config = dict(
    n_layer=15,
    d_model=512,
    n_head=8,
    n_kv_head=8,
    head_dim=64,
    d_mlp=1024,
    vocab_size=32768,
    activation='swiglu',
    norm='rmsnorm',
    norm_place='out',
    norm_eps=1e-05,
    positions='rope',
    rope_base=14000.0,
    rope_fraction=1.0,
    qk_norm=True,
    attn_scale=0.125,
    bias='none',
    tie_embeddings=False,
    parallel_block=False,
    init='normal',
    init_std_qkv=0.0318,
    init_std_o=0.0058,
    init_std_up=0.0318,
    init_std_down=0.0041,
    optimizer='muon_variant',
    lr=0.0208,
    lr_mult_o=3.0,
    beta1=0.93,
    lr_head=0.00873,
    warmup_steps=0,
    schedule='wsd',
    decay_fraction=0.573,
    decay_shape='linear',
    final_lr_fraction=0.02,
    batch_tokens=131072,
    seq_len=1024,
    doc_mask=True,
    train_tokens=768800000,
    steps=5866,
    dataset='wikipedia_en',
)
Each number is 128 + 32 x the weight over the matrix's rms, rounded and kept within 0 to 255. Layers, rows and columns count from 0. Numbers have three digits each.

# gate: layer 11 MLP gate, 1024x512, rms 0.133, rows 7-62, columns 384-415
# up: layer 11 MLP up, 1024x512, rms 0.138, rows 7-62, columns 384-415
# down: layer 11 MLP down (transposed), 1024x512, rms 0.0909, rows 7-62, columns 384-415
gate7:057145160097128133145140161135119135131117163147131097138124144108102134060164133169124127148154
up7:112070125136099146133090176196081147130169148120115121092095173109136125125112108123170128102181
down7:154065090101117102166176098093117125123156109090105146151121092108088109195109160136155056119139
gate8:092117126156105147146126113102120092140177146101152122168141192130153122050148116113164097116088
up8:081093109093149155158121120114059130086186167082178112177114163074175158123079169181182140052174
down8:149175177101089160154137090138149133086102155139104209150093083110100109108131155095139165164092
gate9:148118183138181117152115106090217115132124062144138118132129141163113051092134116153095153109052
up9:149116129135117119166133131103129195163144114121108134133068112141138078104133136181158139092080
down9:177158117131141096126082121119128147067100105111106144166097163117131096095120135126118128158142
gate10:153130135140100082143149133079139104105215100160117098156147129131125167113134094149166082153187
up10:117138116160090136162157082092168076145142142092070113137165107105122145076160113166141087113169
down10:132196149126127151124128192148135141111112128105082135127090087125095174167110113125139156109168
gate11:132096118144199087118111082100165138161147104136128116131154155049090117078158179167102123060145
up11:049125102122088135148118073142100187142186125211112159159097199124170142157124176112123084096088
down11:133147127170145110150157122163134089066063133105139122097119083161146148110154126109175141143142
gate12:165155130072049155161101086087184202141168081106128164155160121092101111129121110133109168131136
up12:105149064123141138138130119121053172082137173131123086111142166156116144172179169146062125172157
down12:118176145069137153142096104108129096079176136107113173171176057195079112099110151133163119121116
gate13:118085104177102143083157138173116113102131169123089134118169114155101114072136160134063133110131
up13:131104159144175147161122160190075104109103090110133180118170148137104064112120152092134162190169
down13:106098168082141168129116164139089098144167128168102118150124143205076117127183045118101151091158
gate14:116120123078134114096138080112119154155160121135142117119049141084124154106161174121119096142107
up14:120190138165132128141143080093157126093144128169132089109106136146097128136110097142149177125168
down14:153114142131117142147118194125117055169092110124100143127181114165148122125087146120100107098117
gate15:151159120073161109113134099126107116118146170142149128127175116172141087079141173088218118151137
up15:117135085142132183095114108099104140174126101096104066165090165130143090094129127174133078130151
down15:142138109094119187137131160109149108131076159132163079103189171153162121146136118134131131091214
gate16:113115146171200100153142139149149158080097095102041128150073133170099111139159143112217114123157
up16:136091148055127147146122112111169158146112147171126092119134088131130166125138138126182134120159
down16:123079130174098154142053148150161150134143077147159141137082130163085059101066133225097169130099
gate17:150162123103157132047138197120193153124126070123105104191121161102162204151149119068134095112085
up17:111167113091109146123145111141146094166139178096099092110112100103151156184140155143173120110123
down17:143144127057139128167123166119170107069108170153155083088131134090083125082127098124098162183140
gate18:096154122073106074147073098113159144096144087119147155168103142087194152140156138124098125164106
up18:144178107148138137110094135095146196086109163131153160165110091125137139104153118134104138134056
down18:116109159124185098147119101053093092121152122166123127154063131089119135207160177173112086105149
gate19:147158172121118138148140164106167092167140123157079088093116135142119097077128094154138105145159
up19:161109152174148087147156149194116121148134106135154186091158107179114126133113119144178137132105
down19:143137081153133148138136102143035102080115140060183131108098069089109043138125110073104116124102
gate20:094144120184144096074134024115104113108099121074100139169132118127069195106129123159148158169114
up20:143118096160030113085103134104122131143211138092178181102103146086148153155122077157164100136123
down20:127086101101183145146131109122126190086109143178092136129159119120120126094148128138103151109156
gate21:092115170115092125145153144179148130147125155134087105149118147151117102055139149083095134165117
up21:118126161181129063104147087167134115133147110106108113073149138139112139069139052102076130103163
down21:163163113119092135119106110132113163125156115156110170136108083136114103140065103065145118159127
gate22:104147136124123119144122128121082115117113118157083157215109192164149127071125196090144138135149
up22:132088092142157088157119086085109108085109108136046150153104116096135136156067134139124099154110
down22:165127096124104189087159170111067125123109200158162113131171139164132100125112109145100154176087
gate23:113110094178102080140165085082075160131108131172083124172157135134098195110128187181126145112153
up23:140160095131161099132123090088097154153152145142176145086088142144152084107182082062153122084183
down23:106165130106127142143132176171145158069104102137136073172159113159139139141091119135200124195155
gate24:100098149163139110162096118114157034094167120160117088177116108146062083075126158160128098151109
up24:139122131121186142165123116180205152165143175109125100117138174083175161124143146135145007198115
down24:138155147118083127133125128156129122094111082124115138142096103108079095085159085113103146138130
gate25:143149126134113165166158129165094069091111093109180125078172105052115127098101129125167047077080
up25:158181145160156195143096149154052080092131113125118172109142112092148145130078127115173109111107
down25:104125176117087154133121114137221075078155130176093113152105134087080127148141136097119161124175
gate26:174188061136162102252048125163055118163181139098091153149110173129114109129219109141125107102118
up26:106109052116108106234109110187115145105184161107044140120101122020167157088119158117117101139101
down26:121118085166124117144169177117044099079067194164136134114077116163189102166141056076163111195051
gate27:124100170156085145169085149126174122128140181125128135110203156128116092114126159128106095139114
up27:114067129109074190159140134097150141110170125068112123101072166124105095101150117120150171117158
down27:144181111145146100114163137148140090133084091119087121196081117116129177138083150148162102129154
gate28:182197107173080049129136143166126160108115095115163094162144078155121104090145106107146081111123
up28:095097143147147163129109098063150100176185160143122153047136096130209165103140125154208204109108
down28:103142155146158165134146115149108089148061172116172148101124175152069112102126098151063161146112
gate29:139144123203121090142113065166096114125087114121152106162155098168152086059180131076120123091072
up29:147138140160152138108105119115159106161118175165176103164146092181146064104137089101110154090137
down29:113150093148126156163127111153075149091121113112132114102134105112065186082072170132142195146131
gate30:145140112137068144121120124157130160161125137148093179226103104087082076139109129140126181136103
up30:151089096084066148095101138149052168155150111098122149124078129139119202083133119130086098101152
down30:141183108102138143121144125093130128142148117109119165117093119157149077154138152089118173107174
gate31:155174116093064107115111115125104047104068151133087120180124106129131155126128121126110085109138
up31:167154067081113154162100137134141087081116081128116125129117133094052142221081147158044115159077
down31:100118103150078127119107055171150138110158107146175141068122101042135105142124147183146155137164
gate32:124121154143151121182147076142116187130130141126165118156107094116087144092161092179092161179137
up32:149158118128133166119099096071108165114106136163134110110104177139143105129165183141144111142092
down32:086113097162134205135107177117153130087151148120088131121131155114131151149088134165140109097127
gate33:129144110106139122150186200174183108147138105124051165158086171095149150161152099154163126063121
up33:099122156168078182157106089104083162067163117144083139112144129098132111164171104151114085191199
down33:100061114171135137109133101074126119081151112172143094083129113151148110171155193095172168166099
gate34:142170097116139114104150162168142153114134092109129188132150057152102070153144088153158120136192
up34:104119143109129128119129198107139165175075146083222069142107124128204185125145142156144146143105
down34:105111139112082140092109091123105156169109148104062126127153135178125200178107113114113091083119
gate35:150122152134116094174145116094159157112114159123094162111140114093130142173127147135148069144155
up35:158162134108129159138140086117181144120123100121124153139120149128135145135142110134141121112097
down35:119156105142129127111119188151081127147139103176166094140144152166140141104123099140101166114093
gate36:148045125102084126146144149158146112112150090123088117158063157120125167179194119117100127086138
up36:177150161131155191113108145172106098128090131157255137140140114136104106150140130149059143147107
down36:092077108156075144099102166184117151075101171089133119050153153120154062130150172098195114142125
gate37:135152129142108109115095147155122157167151150084103136180112095143119143049088106126110104119175
up37:137123127155112089113183130095187102130221088163132086099123165098141127195091143137131132078084
down37:171078174120178159173098105117102121142136148110176170054133104122106089115180090174071143115169
gate38:185167159153144085183098157121096119169118078110136138163113128208116081160134134165078118133090
up38:146105081101091150137123102142157042150118104113141152094140139096120144108151112168120150142139
down38:075059113105130113129156105083104121125111088095129112094065078147137104133104140132087128117093
gate39:186189112105224131113062101209059124176168121105144124138146107137071163146126138126074079082072
up39:123139110149110156114195171131111103155088160118086131103159049079125153156146109114134156110148
down39:130077114095141125088103130152118138138149103137127146087101101132162180119091121137164131068141
gate40:162031153137093180144124129144096122165103115107033163152148109130144115185215115130104126101154
up40:105077164065143196178103036133172151099161105075169201195124088146134191158124129146177152153079
down40:100095078124187109064189186127143134130190153164065125130160152161075137115216095106144138150145
gate41:106108100108090104103176180113125108216068091108138179123162096118103150089170127144094168090153
up41:182139139073137139169168131081106132172151106145191046150130187182149189139133109145161216058094
down41:170131125122076138138126097181190100133094178139093147118093129131114126111148129189091151087124
gate42:141088159130137143175064113177077141158097127164080158121124173119109122151126063196151188113128
up42:156124103086108146172100148109095057106148122068166138120099122145124117064091117140084075053152
down42:156113094188134126149123149128039072145155194098182152131140099136131110145116139088121148159070
gate43:166115103159120175153153177065118115109134142134117150149115135170128178135119070193114112079161
up43:149113115129064096145138157099133122094062128157151119161113128132153151146178103154090122147118
down43:093128174113175138111092091120138109167128121140109091156111165163149102097075110111183111222123
gate44:149138196173194077156108121135213125139090128194173096139184158076104158096126096104092096135170
up44:139183072090118131171106103187088136144204194093050144147087131123164136084111139103112065177097
down44:081161078057205037126131113125137104146133178220200118110153090176066104117129147097175117182112
gate45:156107184171122128108137099162134152126137123169145143131120096099111139145128079218114123081084
up45:133179110064143171124125127097113153124155189107167147085126181115125124085147163123151131076103
down45:168125189115033110107101116101136139153194109099114149134127129116132143087109153096158109167099
gate46:162165135111122135152120115092073161147151153158146161050148103171053086109155141116134124127118
up46:115108097156140109098099097168115087142121138187122122130088199094127180150134178133088166148145
down46:090140143149103187146118146119170140151144116078074105095140124142115140070111076183094106132194
gate47:118178150081143059128187121131060112129082103079131173124093105215160144147076179131119095147094
up47:107108145134138115141132148150068104126125108075102140146141179125116123108111162158100070169116
down47:152150133094181156122098145135151143105082138094116130089142144154088114120134172176182153116215
gate48:184197101165079118101068121112068146107105119125151044095146073126141122141152073111132127134105
up48:078089061139106136134042095150156133071113112158130091152160101096132127110161137174180115091182
down48:102138207187081139110090180101148117158144121156162090130135078165138115161140116161114144112121
gate49:077147087136066121148123135114126118199172124120130091097151112129137149127065134199120135148128
up49:143139165111130128125127096132177105066137083153155208145123127104132161178162091155151125132166
down49:117101151115157060082167098140062184105085148113116152184095163142144092181158144098096127129136
gate50:105114148131109096109132157153128102138113123150106164151172130137154106067141115109153202130065
up50:148150144179172106098146089097153079183111138112080137109167203120195173167105126138114141088088
down50:148144136106122093109079126107151132098144133147148096119149175118101175127103131169152137172156
gate51:177128125162115131137164075106145147105109086097111101193142136103134131085109107132163138164146
up51:080146115118144092153104101125107108098129110141136090089170185150136166096121117088128130140191
down51:204135109082103185130144155109106183186118169156122123156073107154092144106116145172137143159144
gate52:176167108150131108218135133087119132083045156163161115055128103176125083148102128116140107120136
up52:159088167106088148129159075147142044124135133141121137077110117128121121145162132150140173127161
down52:143119090131096128124150125111114150159105135117097130156178104139092148116098063095114134088115
gate53:093157125104117137138138132055189163178180150194144147103099086101111124121159077151127088096143
up53:097083114126096143119147093091140086202133158142151128119116143130143137122157098134164070099151
down53:204115137119059156117116112128130132120093105135129103132078156095107103124129155090068154198102
gate54:069180114110144182125146121133148134111107129124143127142134153155075108097121131070130168149197
up54:132094199141105108153122139144162147139094117114142131126093127119170148080122108118122094096126
down54:126135093133101151148183126080149083107156076085073114168150158133124150149149144102122110103183
gate55:168106058088133186058115135118105159117182200129156104115139202127100151123129135130191165179142
up55:086136149105144108149149122138175132121091158106151142086115143124184133167171099112094112103108
down55:168157159143195090089192146105091124127142162091077098070090117132136076117112099131119101103088
gate56:133128108121111146105144152074195128083160160170137111121135100092087190137112162123205102121093
up56:125075156112098110156116146200174130215130159087138120141146154076126113128204120070136155121141
down56:123095109103161168111174143077168117095158071138127114128148107163075181089096124128133155108132
gate57:146130117088142180169117155103119137116114129134096141115100085138111117077159171149118194164142
up57:117097117126086098110134094169098113116082194101200115132190189145095116132165125122150095084151
down57:145117123153154192097130136095122176150146127105133129148100044137142102144127066122079131144124
gate58:117145141127097136141103135190092103126197116149211168184124130156120173153130110124129155136097
up58:127093120133142118114111135027112085072075092170132122109121152127169144143105132119089130119174
down58:105098085149124079123164159147138100080133160104125052148076053139141078121124125099159128172206
gate59:131147134110126114107140097154115137162116121165101154158115095122154120160139106132179111152176
up59:144160174143179150099111147139209196137169110151103115170108072132115127100137126138166095140116
down59:100117179155149125137142102118115152151074136133165103154101149112124118122137096116156113118090
gate60:136096100128177193126136158149094172109114131176106146097158156059082134131185147134132100129088
up60:138017139113093105159173140154136097110121154137168125073127162113132129105098137175150105191150
down60:158163151149197136111109117083127145153153059107129101153109113144159068115139101140137131052087
gate61:136082140140114113125139150123094148101140140116131102125154130184140136148190112108123093144124
up61:166085149170152086158105137125101116176122153158144147144170139101115152153114120100110105115107
down61:124146140093122082072158123116143116160118112141118136139103104159157136151104131129139178116166
gate62:084137141193154132117163124146150107215133225037114104148135092151166112115142132074068067080101
up62:149183166097074152097142147104168095110129128145134088117183126139080064082074122066137139173160
down62:153123141177162099141089140162106170171136160112151129080106137136190108170133111166136108116131